config = dict(
    intermediate_size=2560,
    vocab_size=50257,
    positions='learned',
    attn_scale=0.125,
    bias='all',
    init_std_down=0.00472,
    optimizer='adamw',
    learning_rate=0.000435,
    beta1=0.9,
    beta2=0.98,
    final_lr_fraction=0.0,
)
Each number is 128 + 24 x the weight over its row's rms, rounded and kept within 0 to 255. Layers, rows and columns count from 0. The size above them is the row's rms in percent of the matrix's.

# layer 6 attention value, 640x640, rms 0.0424, rows 582-624, columns 320-399
size [108 103 102 104 104 108 100 105 104  99 100 106  97 100 104 103 103 103 105  96 102 107 109 107 104 106 106 106 108 106 108 106 102 102 103 108 104 108  96 105 103  99 101]
[[127 122 142 142 104 120 130 127 111  96 139 148  94 147 132 152 104 113 159 117 156 111 140 156 178 126 153 112 102  90 114 110  84 150 149 122 117 132 151 147 112 150 149  51 146 153  91 111 104 141  78 143 163 131 104 139 120  98 142 147 135  92 135 130 129 117 158 133 146 171 109 159 139 137 130 127 107 139 112 107]
 [141  76 126 143 126 150 120 132 126 116 124 142 185 126 118 135 106 105 147 147 154 146 113 141  99 131 142 127 136  84 207 132 137 144 140 140 108  57 123 119  95 100 128 140 143  93 133 141 118 101 137 112 116 133 117 136 106 130 134 134 135  53 127 154 139  93 132 107 132 137 119 145 139 110 158 104 132 111  98 129]
 [125  89 103 119 168  85 149 133 108  88 155 155 117 115 146 153 158 123 117 143 116 112  95  97 151  98 170 109 144 136 150 133 126 160 125 124 140 107 143 124 117 125 118 162 177  99 160 118 128 136 126 101 139  82 116 146 136 137  58  96 128 150 104 152 116 172  99 136 142 143  99 136  62 145 124 115 116 142 110 167]
 [122 104 137 106 125 124 134 134 122 108 118 131 104 139 120 103 102 142 163  87 149  96 177 142 139 123 116 183 112 124 161 146 131 105 152  92 101 113 119 149 132 119 121 149  78 119  95 111 102 116 122  95 129 145 162 118 143 117 163  68 131 121  91 110 127 112 158 131 134  76 149 152 128 112 110 150 177 141 126 109]
 [134 119 145 126 116 140 119 113 149 113 141 138 140  96 148 121 133 131 134  86 214 144 142 135 144 129 142 150 104 107  89 153 121 112 138 146 109 108 108 123 118 124 127 120 183 106 128 170 143  95 125 140 136 127 125 105 114 121 136 158 168  89 126 133 138 183  96 162 100 162 109 197 157 156 183 139  93 113 126 155]
 [154 160 128 127 104 155 167 120 121 137 142  98 148 121  94 126 117 127  82 150 118 133 180 169 117 160 111 122 128 125 140  90 159 118  97 127 129 153 128  87 168 135 108 137  96 128 112 155 121 131 143 134 112 134 169 140 124 197 132 141  86 152 158 128 118 105 107 146 120 157 128  87 103 130 147 115 140 118 143 151]
 [134 127 136 119 138 125 120 123  84 138 102 166 137 131 101 126 167 138 115 108 139 157  98 108 108 135 119 115 126 123 146 120  60 117  83 136 116  94 120  91 138 162 132 141 114 139 104 129  77 101 121 133 160 136 169 125 110 161 148 126 146 114  51 116 157 137  91 117 154  92 112  93 108 131 138 152 119 118 156 121]
 [142 110 149 162 122 127  98 148 122 135 114 156 164 118 121 168 115 145  75 135 147 115 164  88 123 116 138 151 139 141  92  97 120 119 105 119  84 143 117 152 118  89 106 107 114 150 138 117 113 157 131 136 142 152  86  85 151  98 153 118 156 129 132 146 126 104 118 110 156 153 123 132 116 141  92 127 134 128 132 145]
 [122  76 120 165 147 127 158 117 112 153 127 154 129 128 141 147 137 133 171  94 116 117 130 103  88 133 130 112 119 128  94 179 111 108 130 110 135  97 113 133 140 124  89 147 103 171 107 120 122 156 145 135 111 139 164 139  63 125 145 135 166 130 115 148 154 129 112  91 113  81 123 146 122  99 146 105 118 157 115  81]
 [147 101 101 137 145 108 128 134 145 175 122 127 162 156  98 100  91 154 168  75 132 111 130 139 136 117 136 115  97  98 142  95 136 134 158 120 132 138  94 127 113 134 149 134 102 144 139 137 168  87 121 100 140 184 127 121 133 133 103 133 148 153 123 171 151  98 144  88 129 149 104  85 129 155 105 137  97 107 141 176]
 [120 161 139 168  95 146 130 101 109 133 139 127 124 145 111 172 128 149 100 105 146 118 184 155  93 165 113 123 151 137 136 118 158 128 146 136 111  99 127  91 145 147 107 108 132 155 156 138 128 103 125 148 124 175 105 149 134 168 134 127 127  85 176 115 119 115 132 132 146 113 132 117 108 163 126 131 155 145 141 130]
 [126  75 148 166 120 146  75 177 130 122 131 153 140 143 147 111 139 150 123 159 172 126  88  98 133 125 159 119 124 144 142 135 130  97 109 120 119 117 123 174  77 119 131 128 105 114 118 156 123 104  91 145 135  93 122 130 130 110 141  95 114 118 131 113 153 133  94 166 143 130 167 138 133 102 147 153 122  97 128  99]
 [133 168 135 127 130 122 125 118 145 158 119 161 103 136 131 171 137 132 162 162 105 127 110 115  71 160 146 118 139 172 119 134 132 152 107 137 139 151 131 126  92 137 123 103 130 132 124 131 152 134 127 103 145 144 130 150 104 161 143  80 129 137 118 132 111 116 161 100 128 102 128 137 150 127  90 115 144 150 102 162]
 [104 117 160 141 130  90 116 152 121 127 149 140 146 136 108 126 103 131 115 146 125 113 118 104  76 112 147 159 137 127 155 120 139 164  89 145 127 149 181 133 166 108  87 177 148 133 118 119  94 159 156  84 119 123 153  94 140 123 111 163  99 150  92 108 126 150 184  97 162 146 121  67 132  78 126 132 116 131  87  58]
 [109 124 170 107 158  63 160 138 162 142 128 106 152 115  91  92 107 163  84 178  81 109 131 128 100 139 180 113 122 123  96 111 116  78  91 147 152 108 147 128 122 148  83 149 118 109 135 125 113 164 113 125 143 147  98 142 122 116  95 152 170 137 143 117 133 125 129  87 109 187 133 138 127 103 107 138 158 125 110 184]
 [181 122 107 141 152 148 114  99 103  99 134 161 155 116  82 119 159 112 142 108 126 143 135 165 150 109 137  89 106 109 164 121  81  80 135 114 114 192 121  74 120 171 118 160 103 159 134  90 138  98 153 150 108 137 125 109 128 153 157 139 107  97 162 115 117 122 161  93 120 152 165 158 104 124 146 133 112 127 143 195]
 [121 122 140 167 161 154 132 149 120 154 123 130 132 140 140 101 121 110  40 126 123 101 133 179 145 133 126 109 169 103 121 154 164 174  93 122 111 123 103 150 138 118 127 137 153 145 126 172 145 117 120 125 123 129 160  79 141 152 101 132  57 129  93 146  88 141 130 141 121 109 138  98 145 165 105 123 157 104 148 136]
 [147 110 140 149 138 137 107 120 129 117 133 152 143 106  69 162 151 119  85 176 151 148 136 102 115 132 137 100 120 155 125 113 134  87 111 137 129 152 131  41 143 138  93 157 127 130 112 133 160 134 169  81 154 167 120 141 117  56 122 124 116  89 140 166 139 120 179 118 129 154 135 109 121 104 134 127 111  92 145 156]
 [128 154 111  85  94 123  90 114 112 108  79  77 134 139 140 128 117  97 148 121 149 137 132  98  94 160 148 146 110  88 132 159 171 110 129 136 144 150 209  87 122 140 138 107  93 138  91 153 135 128 138 119 137 150 121  95 152 113 141 160 131 153 172 122 122  94 210 135 114 196 149 132 160 147 109 147 143 146 110 142]
 [136 155 130  87 117 147  90 136 123 140  97 147 137 121 114 129 137 115 141 142  81 139  98 112 100 153 124 150 110 135 155 137 132 152 133 137 149 133  99 105  90 111 155  89 145 115 168 142 115 146 159 118 161 134 200 122 120  75 118 129 153 121  95 120 155 131 122  85 149 120 114 170 121 135 138 131 150 101 107 162]
 [127 161 176 143 124  95 144 101 109 114 118 116 147 145  85  92 133 153  83 148 174 111 113 143 124 111 133  82 138 128 126 150 133  78 122 111 109 131 114 123 142 130 136 117  73 148  89 111 151 113 133 122 136 154 141  98 170  85 158 136 132 127  99 131 168 103 149 152 108 172 143  68 136 148 134 112 126 161 106 117]
 [ 91 131  99 125 137 101 157 113 104 130 155 170 162 110 139 139 127 112 111  69 113 128 116 172 203 137 113 161 133 102 130 136 138 111 137 153 120 119 150 125 137 121 128 125 201 148 125 119 136 151 114 165  91 152  80  98 184 129 134 125 131 178 160 148 148 154 155 157 105 142 116 125  98 158  94 114 120 117  94 153]
 [ 98 139 120 111 122 155 122 186 142 157 111 189 164 133 147 120 166 147 123 109 117 146 174 134 141 160  74  85 117 116 149 112 118 144 137 123 165 106 117 101 104 133 132 116 104 109 116  91 109 112 115 121 142  97 105 136 135  87 127 159 138 145 172 116 170 114 109 116 140  96 128 147 121 116 122 129 198 155  99 149]
 [132 120 125 151 110  89  89 133  97 139 141 154 123 141 114 155 156 125 141 142  91 137 176  96 143 123 100 107 119 119  74 116 128 102 109 134 156 164 134 143 140 117 128 130  85 136 109 102 141 158 133 120 129 121 118 157  95 101 136 139 115 143 152 138 136 129 205 117 112 144 110 110 152 126 112 126  91 151 127 108]
 [130 148 151  86 141 126 157  87 116 103  81 135 129 128 136 109 114 114 108 162  86 124 137 132 164 136 103 129 111 149 113 160 111  84 135 124 118 136 190  94 146 122 151 179 125 122 105 114 120  88 158 143 112 136  93 131  99 132 165 128 140 162 166 107  94 125 183 146 103 127 144 148 142 112 139 137 185 198 127 163]
 [ 98 124 129 162  82 104 101 120 100 126 122 171 100 114 143 135 120 140 108  80 145 130 138 204 160 140 154 157 100 139 134 136 143 108 101 121 110 162 148 157 161 140 128 179 124 161 112  87 101 122 129 121 158 141 144 140 129 152 147  90 147 117 100 110 163 136 113 162 112 110 112  70 138  87 121 114 144 145 127 111]
 [127 135 158 156 111 148 110 149 144 138 111 131  81 125 115 136 140 161 138 105 142 125 150  95 113 130 116 137  84 150 149 107  95 123 132 121 133 150 132 138 154 131 128 136 135 179 107 176 132  93 105 103 153 126 144 133 136 108 122 159 193 145  57 137 138 114 119 140 164 145 161 153 126 124 165 135 140 101 105 109]
 [133 153 159 126 120 111 120  83 133 124 126 134  74 171 144 146 121 120  73 162 135 129 138 138 153 147 142 127  95 123 132 117 141 154 145 101 123 156 132 109 100  99 117  69 100 146 132 136 109  88 158 126 146 191 108 132 116 109 147 101 134 109 162 115 144 106 123  86 104 143 133 133 116 145 130 138 141 127 116 174]
 [127  96 154 123 169 105 153 117 109 145 114 136 104 151 127 105 100 123 148 135 102 105 165 155 143 120 174 129 147 140  92 110 161 174 135 141 127 134 135  84 114 114 109  87 133 134 162 117 141 136 130 135 131 111 143 115 112 148  86 181 145 155 158 120 105 132 146 135 113 147 136 149  97 160 127 108 137 108 119 192]
 [137 104 111 164 134 168 148 103 120 128 120 135 113 134 125 159 122 126 101 108 115 168 148 154 174 134 123  90 131 117 159 134 149 120 173 131 148  89 152  79 174 103 143 136  75 115 121 117 130 120 107  85 137  99 151 121 125 118 118  87 176 153 189 127 127  82 161 164 107  96 117 117 164 113 133 153 159 135 145 141]
 [118 119  98 101 113 110 204 108 159 153 124 120 103 113 105 140 152 125 162 166  99 131 155 114 145 122 102 132 140 128 186 144 123 127  95 128 136  93  91 115 119 129 129 124 106 117 127 109 153 154 113 124  97 110 143 165 123 116 152 106 105 140 175 117 117  86  88 121 115 110 141 138 105 104 114 106  93 152  95 124]
 [153 107 112 128 103 119 138 102 138  81 146  87  83 121 145 136 134 171 132  82 176 137 154 102 139 125 180 183 126 112 155 145 114 148 116 135 106 101 180 156 141 108 117 152 101 125 107 136 167 115 143 143 130 167 124 149 132 116 137 109 118 104 181 147 127  91 145 150 145  67 168 142 148 109  94 147 121 104 136 119]
 [115  94 127 158 136 157 130 144 154 180 101 122 132 139 132  85 193 100  93 136 128 128 144 167 188 143 106  82 161 150 127 148  95  98 176 134 127 147 120  89  94 148 135 125 148 122 111 184 139  92 122 123 128 103 144 114 149 154 133 114 142 108 107 116 123 124 121 147 144 148 131 119 112 144 135 137 111  99 115 115]
 [131 108 146  75  92  87 132 122 127 109 151  99 114  85  98 141 121 125 150 128 111 130 142 139 148 134 151 181 137 131 127 135 134 124 137 127 136  84 118 112 143 119  97 130 130 100 142  95 154 141 141 150 138 122 100  98 142 118 144 125 150 115 116 135 119 119 129 118 143 110 157 135 135 132 152 126 112 164 147 128]
 [123 114 115 146 126 151 117 159 108 139 182 187  97 136  79 101 130 151 142 145 133 133 116 176 128 111 121 138 130 140 103 145 150 119  83 112 113 127  80 139 125 132 128 120 124 112 114 127 141 176 152 159 126 121 119 117 149 164  84 159  84 124 148 132 132 123 122 112 126 125 151  99 131 106  95 103 111 124 129 122]
 [127  85 107 162 118 155 113 154 127 119 130 145 152 106 153 120 141 121  81 126 140 138 132 109 124 121 129  89  98 145 100 124  93 111 136 124 126 135 114 165 147 104 150 128 113 121 134 151 159 157 126 131 113 114  99 116 103  94  94 131 152  84  86 157 131 123 115 130 132 160 174 140 118 133 129 110 161 127 114  88]
 [137 148  76 104 141 115 114 149 107 157 147 105  93 133 157 127 156 152 120  95 128 106 142  89 110 118 114 157  97 131  81 135 133 126  97 135 168 107 139 157  96 142 132 146  86 134  95 160 144 124 106 124 126 137 120 109 140  95 137 135 122 144 134 117 133 115 143 155 114 102 160 165 152  64 112 144  75 108 144 128]
 [ 93 118 123 127 154  97 112 158  90 133 122  87  85 133 147 112  94 130 140 177 106 118 127 109 116  98 128 139 109 153 137 132 175 117 108 133 136 158 149 162 151 121 130 174 163 141 122 136 116 145 124 103 109 118 168 165 143 165 100 104 109 150 114  97 172 162 121 161 155  95 131 186 114 134 104 134 130 113 122 134]
 [131 119  87 142 117 176 124 100 129 117  91  75 181 128 154 158 148  81 182 139 141 107  68 147 135 122 124 108 130 103 172 173 179  96 150 143 100  87 128  91 116 130 177 147 112 117 170 113 136 144 119 175 129 122 137 121  99 150 118 150 171 132 147 119 130 123  70 119 124 126 112 135 142  95 101 127 135 132 120 121]
 [109 109 107 140 121 168 114  94 134  86 129 172 157 102 127 181 171 109  94 153 145 158 131  76 135 124 103 102 171 140 141 105  74 136 162 116 102 139 103  98 132 129 146 142 171  93 106 117 156 152 131 139 148 109 121 145 145 139  73 152 143 125 116 139 163 146 146 105  93 144 102  80 158 129 164 120 115  98  90  81]
 [105 171 154 139 161 120 108  88 188 128 135 148  99 150  98  93 112 113 104  96 133 149 125 132 135 140 139 134 166 143 128 141 152 136 162 117 113 109  89 128 134 108 124 116 136 141  87 185 115 102 122 141 173 173 143 165 145 116 141 120 114 146 117 144 155 127 144  49 106 125 121 128 108 154 134 138 132 166  79 154]
 [124 156 125 135 106 129  98 156 104 116 113 182 111 102 115 118 145 107 181 112 157 148 120 113  95 148 129 108 130 120 185 121  99 116 122 121 126  81  95  76 155 137 147 147 151 114 155 125 142  77 151  75 143 168  86 125 130 146 117 108 147 159 123 132 156 148 149 145 187 102 119 143  84 174 153 114 131 121 138 154]
 [123 122 150 183 122 168 107 151 109  96 156 130 165 118 107 146 134 130 179 144 154 134  96 101  93 130 119 104 167 129 191 143 123 126 152 129 147  84  85 142 146 143 115 142  80 164 120 173 155 135  80 109 113  97 114 130  97 132 162 119 145  98  64 153 161 111 164 139 132 119 145 128 171 114 153  96 121 121 130 134]]
# layer 6 attention output (transposed), 640x640, rms 0.0358, rows 582-623, columns 320-399
size [110 106 108 107 107 113 107 111 106 100 106 110  99 105 105 108 110 109 110  99 107 108 112 112 110 108 114 109 109 107 112 113 103 110 105 112 108 115 100 109 106 105]
[[131 135 100 166 133 122 118 159 123  86 102 125  89 125 134 103 114 122 157 112 141 153 136 163 141  74 128  67 116 143 134 148 152 149 157 139 149 108 103 133 117 115 181 138 109 141 144 104 103 107 119  95 121 158 156 133 127  77 113 182 138 142 129 198 177 137 177 123 116 156 153 103 102 145 105 106 120 119 127 138]
 [ 91 122 139 117 178 159 142 122 126 142  83 154  81  97 135  93 138 127 150 118  87 140 178 133  73 132 168 136 165 159  82 159 107 150 147  93 107 130 145 125 138 160 140 131 145 168 126 118 154  86 125  84 105  89 167 144 137 144 116 112 109 157 124 132 165 124 112 108 102 128 122  97 140 143 104 127 118 123 167 111]
 [140 117 136 136 102 118 151 121 139  81 114 124 108 168 100 139 158 138 155  86 130 124  94 130 120 135  97 181 177 148 143 127 147 153 144  93 159 122 107 127 142 108 123 107  79 138 110 157 146 122 146 123  82 144 151 116 160 170 120 142 127 143 164 131 162 155 124 173 151 112 171 105 130 173 119 140 124 148 165 114]
 [ 68 137 118 134 142 137 132 142  98 131 121 133 139 113 108 141 143 133 127  94  91 139 114 117  85 147 147 142 144 150  75 159 144 139 122 139 142 130 128 112 111 206 140  89 173 126 177 133  86  68 131 153 100 140 156  97 165 106 128  96 102 137 133 103 157 123 121 104 117 160  46 124 139 115 164 163 117 123 116 103]
 [156 106 177 116 119 193 125 142 156 149 162 124 112 109 111 148 160  77 132 145 114 152 141 175  99 134 133 118 167 107  90 120  92 144 152 146 140 144 124 126 122 115 117 133 130 142 102  94 141 125 153 115 150  99  97 179 144 124 126 144  96 114 134 162 122 140 140 106 149  91 112 135 129 126 118 102 100 162 105 116]
 [ 97 129  84 121 129  91 151 126 141 134 107 143 115 109 165 120 115 143 105 168 115 117 124  96 153 169 145 118 115 137 140 146  85  81 103 101  90 128 145 140 141  85 105 101 143 158 131  99 132 120 160 128 135 122 138 129  84 178 151 113 167 165  88  86 103 151 124 125 111 141 118 144 151 144 102 153 183 113 135 145]
 [142 125 128 170 133 152  71 157  98 125  94 142 138 111 141 157 148 145 140  94 106 109 132 151 135 114 126 114 136 114 122 136 139 113 128  92 153 155 125 123 126 100 137 128 177  95 140 158 167 132 125 121 104 127 128  85 149 118 148 117 181 134 146 137 154  95 142 110 127 148 125 119 122 124 132 152 168 136 110  91]
 [100 130 147  99 131 121 131 110 147 135 135  97  98 129 139 104 119  93 118 129 141 157 161 129 167 106 125 140 125  91 131 111 149  90 181 133 121 153 105 147 119 172 149 162 114 151 146 139 146 135 100 153 123 142  98 162 125 102 112 113 103  98  84 167 130 116 129 120 116 126  92 132 151  95 151 142  86  98 164 145]
 [121 141 129 128 129 172  63 142 113 142 114 131 117 119  95  68 148 119 103 133 119 128 165 138  82  87 117 165 110 120 120 163 142 136 138 114 125 132 159 137 124  82 156 139 139 117 161 137 136 141 157 142 119 109 135  81 151 148 138 131 127 115 114 123 152 168  94 128 132 128 124 133 131 143 122 132 128 130 132 150]
 [ 86 145 102 143 147 145 146 114 135 107  91 124  84 139 150  86 124  95 110 112 124 150 118  73 133 127 156 136 116 134 159 125 142 143 121  82 188 105 136 130 188 130 145 133 137  76 133 151 131 105 150 110  81 116 138 142 119 135 142 108 114 152 173 132 148 131 104 141 131 139 171 106 133 151 109 134 126 120 163  97]
 [ 86 143 124 142 139 113 127 161 128 186 125 127 137 148 127 115 138 131 133 134 141 129 122 142 133 139 139 130 108 140  99 128  83 143 121 128  95 162 119 163 108 122 152 138 167 134 135 137 153  69 109 128 151  97 149 142 108  73 127  93 124 171 118 111 138 130 125 101  87 101 131 138 105 104 121 111 144 154 148 105]
 [112 121 129 145  88 110 122 135 146  98 148 126 125 131  99 130 140 134 146 120 141 137 154 126 112 138 145  98  97 153 179 153 102 166 147 150 149 124 151 153 114 174 121 160 150 173 109 109 177 175 139 128 133 127 130 147 152 117 143 191 140 107 115 122  67 131 140  78 151 103 130 158 129  71 134 121  84 153 132 134]
 [131 159 164 130 160 157  74 129 118 144 109 103 123 146 117 151 140  93 127 124 160 117 125 158 160 146 119 109 133 117 117 133 103 126 134 140 132 145 134 121 127 140 152 147 150 114 131 153 123 134 117 104 143 111 175 122 155 145  97 145 118 112 123 149 101 131 160  86  75 144 121 146 141 145 124 147 112 122 100 126]
 [113 137 115 137 174  82 125 120 128  87 117 131  85 166  92 116 177 173  71  74 140 145 101 112 142 128 114 127 164 127 127 154 185 119 140 121 128 122 119 144 109 139 128 142  91 153 110 142  86 140 147 130 126  99 135  67 123 134 135 164 116 124 118 147 137 140  88 170 159 174 131 146 115 119 140 101 113  94 212 110]
 [147 119 190 124 139 143 118 150 138  94 123 112  99 109 171 132 147  79 121 127 163 151 157 166 126 170 100  94 121 134 183 122 129 146 142 107  80 144  85 131 138  95 178 153 121 156 132 173 120 131 119  99 151 130 149 103 111 133 109  91 148  94 145 144 110 124 139 134 106 122 122 118 138 155 143  81 108 100 179 133]
 [128 151 143 141 178 136  77 129 105 167 172 127 117 104 129 105 156 142 135 137 158 118 136 111 179 156 131 109 109 116 142  92 109 120 131 109 119 108 134 174 154 128  95 132 167 118 162 131 133 155  97  89 158 109  88 105  58 101  83 123 176  70  92 160 150 114 150 127 108 119 126 149 150 127 131 109 136  95 123 125]
 [112 112  91 132 111 103 133 129 149  86 130 147 121 107  91 128 131 138 126 175 151 120 129 104 119 138 129 145  89 143 119 147 132 104 154 106 135 125 161 101 120 116 109 127 120 103 104 116 151 131 131 139 107 136 168 174 112  88 150 118 105 182 126  68 126 121 130 132 135 135 140 128 132  95 114 106 104 186 156 142]
 [120 143 168 121 141 154  49 112 160 163 140 123  81 115 174 136 112 109 101 148  92  95 159  94 136 152  91 138 120  97 161  85 145 115 127 121  93 143 147 184 128 172 117 121 141 119 166 156 123 164 103 108 141 109 101 116 124 136 138 140 117 143 110 106 138  97 124 118 140 130 177 130 170  95 152 128 157  66 121 130]
 [175 147 113 148 155 138 137  71 116 162 162 125 112 161 165 134  86 118 121 142 107 120 133  96 191 106 104 122 133  71 154  70 130 102 123 133  90 121 105 127 159 160 128 132 101 117 151 128  95 111 118 159 152 135 104 136 116 133  99 115 139 107 130 134 119 129  99 108 127 133 168  93 119 127 116  93 124  97 152 132]
 [114 152 144 114 121 137 155  99 192 125 132 111 138 148 117 171 125 164 144 167 139 122 150 140 135 131 171 140 137 120  87 131 127 103 129 123 105 122 125 137 172 115 132 177 158 108 127 128 155 120 119 169 120  96 120 164 129 144 125 117 128  74 136 155 107 126 136 147 120 110 122 110 142 108 139  83 122 167 132 124]
 [115  93  91 157 132 104  97 140 180 118 112 167 139 171 150 132  66 121 114 110 127 118 163  53 111 131 103 141 132 166 169 101  99 108 117 105 109  91 182 143 131 122 123 129 142 142 166 136 115 119 139 111 124  93  82  90 104 121 156 138 106 114 144  96 101 157 157  89 152  98 198 111 113  79 110 185 113 111 131 109]
 [133 148 126 129 148 166 135 117 135 135 132 126 105 124 109 125  88  92 136 139 148 176 141 160 143 140 135 112 118 115 145  92 159 168 127 108 133 127 134 112 109 142 150 121 101  76 128 133 121  88 140 133 167 151 101 115 122 107  81 128 130 110 141 152 134 135 147 167 146 133 134 101 142 144 168 109 149 112 182 129]
 [113 161 191 108 145 121 126 130 108 135 176 116 147 102 171 142 112 129 124 126 121 105 105 124 108 156 145 145  83 142 128 118 129 148 110 154 166 157 112 138 121 111 143 148  81 163 135 108 139 134 146 130 124 130 123 153 119 131 128 149 134 169 164  75 114 112 151 141 129 109 108 130 141 121 143 106 122 123 122 162]
 [140 150 145 122 135 133  98 101 151 116 140 144  77  91 112 124 143  83  86 115 152 103 125 130 131 135 131 141  96 111 118 118 145 138  99  83 112 102 159 110 128 168 193 118 107 127 160 118  85 124 173 125 146 162 170  74 120  93  96 106 139 126 132 134 164 126 148 136 110 162 141 122  92 161 153 181 132  81 125 120]
 [175 101 132 149 157 157  78 120  85 159 138 107 174 132 159 144 119 126 139 121  96 133 153 107 164 138 115 164 113 127 172  76  95 182  88 155 105 136  95 127 112 120 108 126 119 147 139 162 123 141 107 145 174 168 106  59 105 128 126  83 158  99 122 103  93 131 122 132 135 119 116 139 108 147 131 118 100  87 125 123]
 [127 155 100 152 118 123 134 169  83 113 118 159  79 134 123 116 163 118 102 124 147 160 121 127 140 155 131  95  91 167 110 152 137 107 157 163 154 113 136 140 100 147 150 117 149 124  97 138 154 137 166 139 114 120  76 104 168  76 129 123 123 142 142 128 152 152 161 128 144  99 104 132  99 126 192 162 143 133 147 119]
 [110 140 124 119 118  87  92 130 121 160 170 119 118 142 103 121 142  85 100 125 110 150  93 116 142 104 127 117 128 131 100 143 193  60 157 140 123 157 119 144 103 143 148 120  94 102 146 137 117 110 152 158 119 113  96 118 161 115 138  85 133 109 181 142 100 175 121 102 154  92 158 124 152 100 136 151 104  92 123 158]
 [108 116  87 137 130 123 137 171 120 146 125 128 116 147 114 103 127 123 162 120 102 107 146 123 134 138 110 149 141 131 131  95 111 104 116 168  77 104 136 152 168 163 122 105 140 110 142 123 176  98 119 138 110 115 108 127 166 115  84 108 110 154 135 135 179 106 147 107 116 120 129 131  98 109 135 133 125 116 140 146]
 [137 116 158 144 117 135 151 133 142 107  88 148 105 117 120 123 140 162 114 142 148 123 156 117 126 111 117 103 143 128 150 152 156 142 151 104  74  93 108 128 130  98 171 143 113 195 161 131 124 104 120 124 140 174 157 139  93 135 157 139 105 150 142 119 126 134 138 163 130 131 164  95 127 124 134  95 108 101 177 178]
 [130 131 141 118 154 168 121 129  87 147 106 126 162 141  83 111 136 132 141 154  99  73 136 111 127 125 112 166 118 100 117 105 166 131 111 119  93 160 162 123 143 137 119 103 150 113 177 107 149  86 120  93 167 132 164 129 129  84 134 128 100 142 111 107  79 139 126 145 127 161 162 130 139  86 172  95 127 107 149 146]
 [143 118 184 117 109 128 102 130  92  98 114 146 127 140 126 132 124  98 131 132  98 114 117 141  88 155 112 102 146 148 108 110 123 143 117 125 129 172 139 106 116  88 135 114 116 120 116 153  99 110 136 113 134 137 138 116 149 135 140 120 130 141 155 120 140 134 138 142 120 111 115 120  90 185 114 184 171 116 131 113]
 [ 92 144 158 128 189 126 153 156  92 152  97 125 137 154 143 132 154  66 131 125 139 129 120 136 108 146 143  81 140 130 107 171 136 135 173 166 110 129  86 147 130 137 125 138 104 164 113 148 146  91 103 128 128 130 139 122 169 155 120 141 143 112 147 125 137 158  97  98 122 145 109 114  94 112 179 100 130 108 166 138]
 [106 137 108 144 133 137 105 170 129  95 128 180 127 110 126 160 153 155 133 132 110 117 130 157 107 101 168  94  86 129 118 125 151 158 133  84 134  84 125 122 154 141 134 138 133 148 132 125 100 154 100 136 140 151 144 150 128 111 157 158 112 165 131 164 109  59 148 132 111 102 131 138 122 125  86 109 125 135 141 100]
 [174 113 115  99 127 119 157 152 167 148 125  98 139 113 210 152  68 121 155 131 121 104 129 127 101 136 155 111 133 113 122 136 148 143 150 144  96 124 105 122 146 116 150 136 144 141 125 161 142 131  83 139 110 135  78 131 141 156 141 144  87 125 177 134 159 109 115 100 147 134  60 143  94  90 182  90 150 131 112 109]
 [122 165 117 148 119 118 146 115 180  83 114 136  87 110 124 132 151 138 107  97 141 131 149 147 144 142 126 114 128 133 151  76 110 122 150 136 152 139 171 115 141 113 104 125 104 127 113 118 101 136 103  87 140 106 137 129  76 110 171 165 121 133 113 122 139 109 163 140  99 153 151 156 121 133  88 142 133 141 143  86]
 [131 149 124  92 114 102 128 136 137 113 123 126  92 146 126  95  85 110 132 117 157 164 117 137 129 128 133  88 111 126  97 134 169 118 120 105 141  99 144 137 117 136 119 149 111 109 103 148  99 150 115 116 129 123 123 147 134 150 129 160 144  95 127 144 108 141 107 165 100 100 153 111 127 149 159 143 122 143 104 177]
 [114 139 126 140 121 143 145 131 115 121 139 142  90 135  68 149 147  84  87 140 143 131 115 161 176 109 135 122  52 123 131 158 144 127 125 170 162 161 147 104 128 147 137 154 100 116 102 102  95 117 131 145 119 131 156 153 130 123 127 115 120 114 118 121 128 159 135 105 123 148 125 127 137 174  93 116 121 134 136 125]
 [146 127 121 137 124  89 162 105  88 117 136 113 118 140 102 150 174 136 109 117 169 105 108 159 152 127 137 133 112 186  86 148 113 117 133 144 166 104 139 114 114 140 102 100  94 166 124 126 136 126 110 158 116 119 116  88 171 141 131  82 119  95 147 136 109 149  74 154 122 137 107 134 180 138 138 119  94 115 118 141]
 [139  93 130  93 152 165 105 139 114 150 117 138 109 120 132 126 113 114 138 147 133 135 145 104 100 100 140 106 103 142 120 109 104 141 134 182 155 116 132 134 165  95 105 150 127 109  89 149 145 117 139 118 129 118 129 131 117 156 125 136 136 105 113 162 150 147 106 133 107 135 121 123 122 160 124  66 112 144 153 154]
 [142 120 142 110 130 116 132 133 131 116 108 148 103 120 163  99 116 138 128  98  64 133 123 136  59 109 116 187 140  98 117 147 151 138 129  86 121  94 130 145 134 103 114  88 109 162 139 128 100 157 160 117 103 117 140  85 149 115 135 156 149 123 153 161 193  87 151 138 157 120 173 120 107 154 129 162 157 132 141 151]
 [111 123 137 162 137 114 122 119 173 115 146 120 171 155 119 123 133 120 159 120 112 130 140  67 127 101 143 175 171 123 167 127 116 141 121  81 121 121 121 131 159 155 154 103 109  80 165 139 118 109 135 142  91 148 155 149 140 139 130 159 118 174 187 115 180 129 124 124 130 137 138 119 100 128 122 157 161 127 145 101]
 [139 134 110 138 149 190 107 106 142 158 114  77 127 126 153 161 115 139 147 130 164  63 141 140 156  90 141 116 162 106  93  97 134  90 132 126 145 158 144 132  80 104 139 108 147 116 114 134 152 164  93 148 148  73 108 106 124 162 148 115 150  90 160 126 147 109 108 129 117 141 188 185 156  75 126  99 162 106 119 112]]